python train.py --n_layer=9 --d_model=512 --n_head=8 --n_kv_head=8 --head_dim=64 --d_mlp=2048 --vocab_size=8192 --activation="tanh_gelu" --norm="layernorm" --norm_place="pre" --norm_eps=1e-05 --positions="learned" --qk_norm=false --attn_scale=0.125 --bias="all" --tie_embeddings=true --parallel_block=true --init="normal" --init_std_qkv=0.0168 --init_std_o=0.00395 --init_std_up=0.0168 --init_std_down=0.00395 --optimizer="muon_variant" --lr=0.00106 --lr_mult_o=1.5 --beta1=0.95 --lr_head=0.00316 --grad_clip=1.0 --warmup_steps=200 --schedule="wsd" --decay_fraction=0.578 --decay_shape="linear" --final_lr_fraction=0.0 --batch_tokens=65536 --seq_len=1024 --doc_mask=true --train_tokens=671600000 --steps=10248 --dataset="wikipedia_en"
Each number is 50 + 12 x the weight over its row's rms, rounded and kept within 0 to 99. Layers, rows and columns count from 0. The size before them is the row's rms in percent of the matrix's.

# k: layer 6 attention key, 512x512, rms 0.0693, rows 54-63, columns 0-127
# q: layer 6 attention query, 512x512, rms 0.0688, rows 55-63, columns 0-127
# v: layer 6 attention value, 512x512, rms 0.0796, rows 0-2, columns 0-127
# o: layer 6 attention output (transposed), 512x512, rms 0.0918, rows 0-2, columns 0-127
k54 106:50 58 53 51 52 68 50 43 38 61 47 41 49 43 59 54 42 63 53 46 52 37 44 38 51 48 31 64 49 59 22 43 46 52 52 67 39 39 46 46 28 40 34 59 69 68 70 17 50 51 53 39 48 41 46 40 43 56 33 56 71 43 65 44 50 42 40 48 28 64 53 49 42 37 69 53 61 57 55 32 43 50 56 44 66 77 45 46 53 51 57 30 41 47 61 44 69 27 48 62 54 57 34 42 58 58 42 17 43 38 51 65 43 48 42 68 55 41 52 58 74 30 39 36 57 59 57 66
q55 103:44 54 59 50 32 68 37 32 57 47 49 61 41 48 43 58 52 55 42 39 41 41 65 54 53 52 35 32 69 74 46 30 46 49 45 57 55 50 62 62 53 56 55 49 40 49 65 55 37 40 70 50 44 55 44 51 72 78 52 38 56 43 46 38 47 32 52 47 71 41 61 45 47 46 63 51 31 54 47 54 39 39 47 55 53 51 69 48 30 64 40 52 30 61 63 50 50 52 42 45 63 53 51 38 75 57 45 39 51 41 62 57 56 42 72 43 51 49 30 71 47 38 61 54 55 50 43 46
k55 104:29 64 40 40 40 38 65 45 71 47 57 63 46 64 69 59 79 46 45 69 50 37 49 49 55 41 58 44 65 55 55 31 44 59 36 54 45 37 50 47 38 29 59 42 62 47 84 55 35 36 50 50 40 44 46 50 67 49 58 50 43 37 68 10 55 35 33 43 49 41 47 26 57 71 53 76 48 54 61 74 37 43 38 58 52 53 50 40 49 66 27 41 57 57 44 57 39 52 53 41 46 45 39 54 44 63 43 61 63 39 44 40 40 37 46 40 43 34 32 42 43 45 71 72 47 55 40 41
q56 110:70 23 59 43 44 48 72 41 46 46 38 49 42 59 31 66 63 31 76 48 62 47 56 84 63 58 44 60 37 61 60 49 38 28 68 47 74 42 60 38 73 57 39 55 56 39 48 58 74 45 59 51 23 27 48 56 64 43 52 51 45 45 58 66 65 45 60 38 30 42 38 50 58 58 57 56 43 28 41 45 62 49 63 47 57 47 65 79 54 65 36 66 34 52 61 36 51 45 25 35 51 51 72 47 45 51 55 53 15 46 71 66 31 37 46 42 48 47 56 53 39 47 54 52 53 48 55 53
k56 109:65 48 67 64 48 36 48 49 31 49 52 55 51 49 56 38 37 49 46 59 53 48 59 45 58 54 37 40 27 81 59 49 42 35 63 54 51 34 42 18 65 50 45 34 65 61 67 33 63 60 50 48 29 50 46 49 45 28 38 56 72 39 46 54 65 27 39 29 92 31 51 41 44 59 74 70 33 55 33 55 29 30 49 53 38 68 51 59 68 35 50 59 68 71 65 41 32 45 44 56 51 56 57 11 44 57 68 46 49 47 47 49 66 55 35 62 29 27 42 49 42 60 52 36 53 40 76 78
q57 104:36 60 27 51 66 50 36 44 52 44 40 53 63 56 58 42 38 51 42 79 27 63 46 27 53 67 53 20 59 51 53 47 52 54 37 18 56 53 53 58 62 60 51 57 34 56 43 48 58 40 60 51 47 41 62 53 47 53 26 35 60 69 71 51 39 62 55 44 37 36 40 39 43 41 69 46 55 43 57 50 51 62 58 51 59 60 45 52 56 60 48 59 37 70 56 53 33 45 77 66 52 72 47 49 50 46 57 47 30 71 36 43 44 61 58 53 46 52 27 62 55 70 46 41 57 41 20 62
k57 108:53 62 47 40 43 36 50 51 53 67 32 53 33 64 40 42 45 71 57 62 35 52 54 48 47 74 41 40 60 57 57 50 37 68 77 37 37 39 40 46 40 48 52 59 65 48 61 68 67 31 42 37 44 35 55 71 44 44 58 58 56 41 61 58 44 47 45 61 60 48 34 54 46 39 70 39 40 46 55 64 37 42 37 31 64 62 35 64 37 40 49 55 67 57 73 43 24 45 61 53 59 50 61 48 49 55 47 61 47 77 61 54 49 55 54 53 47 65 54 75 54 46 62 55 39 62 32 45
q58 103:52 46 41 50 57 46 45 73 51 38 63 48 44 39 41 39 43 68 57 52 73 54 64 36 35 72 69 40 47 42 34 45 63 63 52 45 37 48 54 44 62 47 62 61 43 49 46 53 55 38 64 38 45 51 48 51 59 57 61 60 54 44 74 37 59 71 48 62 55 44 37 58 45 56 49 55 57 64 57 65 29 50 50 25 46 54 69 50 66 60 25 48 57 42 58 40 46 59 53 44 52 43 43 46 39 49 47 59 39 45 33 48 20 67 33 69 51 50 73 49 74 54 50 70 41 51 73 44
k58 105:59 71 41 56 57 48 42 46 48 43 46 54 52 59 35 63 42 50 24 58 42 74 44 46 48 23 47 45 48 51 42 55 71 68 45 43 36 69 57 31 38 56 69 81 63 66 19 44 40 74 55 45 58 53 63 57 51 59 45 51 45 67 73 33 63 68 41 50 59 59 46 57 51 62 51 52 57 56 37 40 60 38 61 47 62 53 71 18 43 44 19 54 42 34 33 36 49 57 59 43 55 44 79 49 33 49 45 60 37 54 53 35 40 58 49 56 64 45 56 43 73 61 15 77 38 59 51 55
q59 099:52 66 46 48 48 56 47 59 34 23 41 41 52 54 52 54 48 49 28 68 62 64 62 62 43 62 36 68 54 60 58 62 61 39 27 32 46 36 36 53 67 29 56 88 66 55 45 48 47 45 52 48 61 43 48 55 54 55 55 45 37 56 43 47 36 38 58 45 53 38 65 50 46 51 57 39 49 52 41 54 47 62 50 57 36 46 47 57 38 43 44 67 67 50 39 69 34 50 50 67 60 33 39 63 50 46 34 55 47 58 43 40 50 59 60 40 37 38 35 66 36 50 33 55 68 36 15 52
k59 103:76 57 32 69 52 41 60 48 42 35 34 58 67 25 60 52 50 50 29 28 49 46 61 66 54 36 48 55 46 51 51 61 46 46 61 43 38 43 45 78 62 43 30 35 62 26 64 58 45 51 48 46 51 56 58 49 50 51 50 53 43 74 50 30 46 52 42 58 50 38 46 48 37 66 59 36 79 58 45 67 27 41 56 58 40 45 42 56 56 47 62 34 69 52 64 42 35 63 51 38 31 43 47 67 44 50 47 53 48 64 36 42 55 58 59 69 35 13 60 57 50 53 57 48 62 37 34 64
q60 107:55 47 20 34 66 47 50 34 54 50 38 65 81 38 57 46 47 64 45 44 60 50 45 41 48 20 30 40 51 39 32 45 59 59 60 77 38 50 42 58 58 53 46 47 61 57 35 46 47 52 51 56 50 48 47 47 36 46 41 54 64 49 32 51 44 41 41 70 52 54 37 62 69 48 50 42 63 58 24 45 70 67 54 56 50 69 38 61 55 36 31 42 48 39 56 32 56 56 67 50 68 30 67 42 56 46 36 54 31 47 45 47 49 56 46 62 40 36 56 56 64 53 54 47 51 56 48 68
k60 107:52 45 42 49 48 66 66 57 54 41 53 48 57 33 55 54 59 57 73 26 73 62 58 40 59 40 49 28 62 59 35 57 43 43 52 42 63 54 45 54 53 48 65 42 46 66 25 31 56 55 30 30 50 51 41 52 48 52 44 49 61 36 48 56 61 67 69 53 68 59 43 46 36 49 70 32 62 62 51 56 57 64 52 37 48 37 48 69 36 72 47 44 53 45 49 48 56 49 61 60 62 50 48 36 67 43 46 66 43 65 45 52 45 55 43 67 35 70 58 19 43 50 47 50 43 76 55 40
q61 104:55 53 68 35 33 52 59 69 58 52 47 46 28 55 34 81 49 36 47 55 55 50 67 61 57 58 51 65 30 66 50 42 47 57 42 43 70 41 50 16 34 44 49 61 60 43 31 72 57 57 21 42 20 60 45 55 41 42 54 56 57 39 51 48 50 47 36 55 63 40 30 36 48 51 45 40 29 58 50 42 58 41 38 49 47 70 45 55 43 35 53 49 57 51 37 59 41 62 35 58 51 52 63 63 23 38 44 68 63 63 49 67 55 48 52 52 44 44 47 50 34 64 61 76 40 70 45 37
k61 107:64 49 87 61 35 74 55 65 52 46 60 35 52 52 74 46 44 51 39 46 34 60 47 36 43 31 48 52 56 58 55 49 43 56 61 67 80 58 59 54 60 52 36 44 40 52 29 57 40 59 52 55 28 57 50 67 41 77 41 48 60 51 49 48 59 43 49 50 54 26 31 48 47 31 38 41 39 68 55 79 45 50 42 50 63 65 56 64 67 44 59 55 59 56 62 55 52 40 36 60 75 56 59 73 47 56 57 41 80 49 51 55 48 36 53 54 50 53 49 63 55 64 44 45 41 55 52 72
q62 103:42 47 58 57 60 37 66 63 62 54 60 60 52 41 42 47 58 40 71 28 63 40 57 37 47 43 68 51 56 46 51 54 41 44 59 43 47 51 73 26 42 33 45 52 57 43 55 41 50 43 38 51 57 75 38 52 64 56 41 72 42 46 31 42 62 63 60 51 59 56 43 53 76 53 30 46 43 67 77 57 40 57 53 72 69 47 62 59 46 30 54 46 38 48 46 22 33 42 25 61 51 56 44 42 53 27 37 57 38 63 51 40 53 55 54 50 52 44 29 56 50 69 33 31 55 36 71 32
k62 105:55 47 55 47 57 43 83 62 68 43 35 47 34 47 33 66 46 45 47 35 29 51 47 45 60 48 59 52 48 28 51 41 60 41 57 49 49 39 58 47 57 60 50 29 64 46 73 30 54 41 45 22 59 57 49 64 35 77 45 70 60 61 28 41 60 48 42 50 68 61 42 34 87 58 44 45 58 83 77 51 31 49 64 54 49 32 63 56 56 53 60 52 58 50 43 46 30 43 48 55 31 70 62 62 37 24 57 17 45 82 69 49 42 46 37 42 64 44 48 66 40 33 49 47 48 37 45 30
q63 101:37 46 44 61 38 37 54 55 52 54 48 55 49 52 58 46 44 47 69 68 52 51 77 40 61 46 53 56 30 48 50 45 54 56 55 35 45 34 51 41 54 41 62 66 29 26 54 39 75 57 39 63 38 51 45 50 36 54 45 62 48 46 42 52 34 48 68 60 34 38 41 50 39 39 84 47 49 47 56 38 31 42 37 45 45 46 47 29 54 44 55 61 67 51 27 35 32 32 45 80 70 51 54 90 45 58 38 40 57 42 55 50 53 44 56 47 59 58 44 50 54 52 54 57 47 52 62 47
k63 104:35 50 60 54 32 54 54 46 42 33 50 45 65 42 53 47 57 42 43 67 91 50 55 31 45 33 49 48 64 38 39 47 36 63 59 56 50 50 44 56 45 61 44 51 32 54 40 64 93 39 44 61 58 74 45 27 42 48 33 56 35 30 41 52 38 46 52 66 26 51 38 34 41 43 43 52 68 47 32 43 36 45 25 46 40 67 50 48 53 40 64 61 76 63 64 42 60 58 30 70 59 50 61 63 38 47 37 49 50 49 38 46 42 62 49 51 45 45 29 48 61 51 41 64 39 46 65 52
v0 097:42 61 39 52 47 75 34 27 62 36 41 63 33 59 47 67 41 50 59 51 40 68 25 45 37 50 36 57 35 71 51 61 60 46 38 34 57 38 54 37 43 50 62 62 52 50 47 44 44 36 59 62 48 41 55 54 58 48 37 39 59 78 39 69 71 51 46 22 58 27 50 36 43 50 44 62 47 67 34 65 59 38 63 63 42 33 35 30 35 62 36 33 40 58 66 56 55 62 49 45 30 43 37 58 55 40 51 37 60 37 62 45 57 67 29 50 55 45 58 54 27 59 62 43 35 52 55 52
o0 095:38 52 31 46 51 37 49 57 53 54 52 62 55 82 54 55 67 44 25 58 73 48 56 54 71 37 70 76 54 47 39 80 67 41 38 46 49 47 33 43 58 35 65 45 47 39 47 57 69 45 41 59 47 33 43 59 52 67 50 48 57 43 57 41 50 25 42 35 62 67 23 58 55 38 59 54 43 54 58 42 66 66 49 30 28 55 61 49 33 39 70 41 51 39 31 43 49 70 36 41 79 56 49 53 61 42 41 51 43 40 46 36 64 59 41 44 27 36 39 39 60 39 41 49 75 55 42 62
v1 103:29 55 36 59 38 38 55 48 52 73 45 60 62 58 36 32 62 50 47 67 70 56 52 29 54 52 37 49 49 56 68 55 60 55 47 36 41 49 51 43 80 46 63 53 36 63 45 51 51 59 47 24 41 41 54 64 51 44 68 34 48 69 20 52 56 42 36 68 47 61 40 53 70 49 66 57 49 47 47 58 64 41 48 32 57 58 50 54 62 32 56 45 59 51 62 37 54 46 58 40 65 50 40 54 51 65 54 49 29 50 32 43 68 52 53 50 50 56 49 40 62 39 61 39 65 49 44 46
o1 102:44 63 42 45 50 52 38 52 58 66 69 50 68 53 45 40 40 30 37 49 42 48 58 50 60 52 29 47 42 42 62 56 40 46 52 67 82 48 50 42 53 64 65 49 61 58 62 76 67 41 59 47 66 58 43 52 49 66 51 29 55 40 40 72 50 59 39 48 63 55 48 47 49 35 64 43 58 44 49 56 48 55 26 62 50 66 42 22 26 60 31 29 32 63 52 52 64 44 50 49 34 43 47 49 40 58 48 71 44 53 46 51 64 46 67 53 51 52 37 63 45 38 45 67 54 64 31 62
v2 100:53 49 62 45 40 58 28 77 54 52 60 62 51 42 22 65 46 31 44 70 54 48 48 43 43 56 28 44 46 56 59 57 57 47 67 23 35 45 51 59 51 44 30 44 50 42 60 46 66 44 27 25 44 76 45 43 47 43 51 31 51 27 32 53 62 46 43 50 63 62 28 57 49 58 65 49 39 41 38 61 44 45 53 45 31 59 49 33 23 46 45 52 57 34 47 45 59 51 45 22 54 48 42 55 43 52 56 50 54 58 35 38 68 42 53 70 38 64 45 24 47 51 54 61 59 68 55 52
o2 094:69 50 41 42 45 53 46 57 39 39 22 46 54 36 59 53 45 46 39 57 42 44 40 32 43 63 67 33 50 62 33 52 42 34 14 55 49 57 68 44 71 59 43 49 21 46 45 31 50 47 73 52 62 40 55 58 63 65 51 48 33 58 41 36 39 47 37 42 63 59 50 59 56 57 63 52 63 48 73 58 05 44 50 48 46 63 51 57 40 53 59 22 52 41 33 37 27 67 54 68 44 51 43 33 46 69 38 42 56 39 55 37 38 44 56 42 68 46 40 58 65 48 63 64 42 60 37 82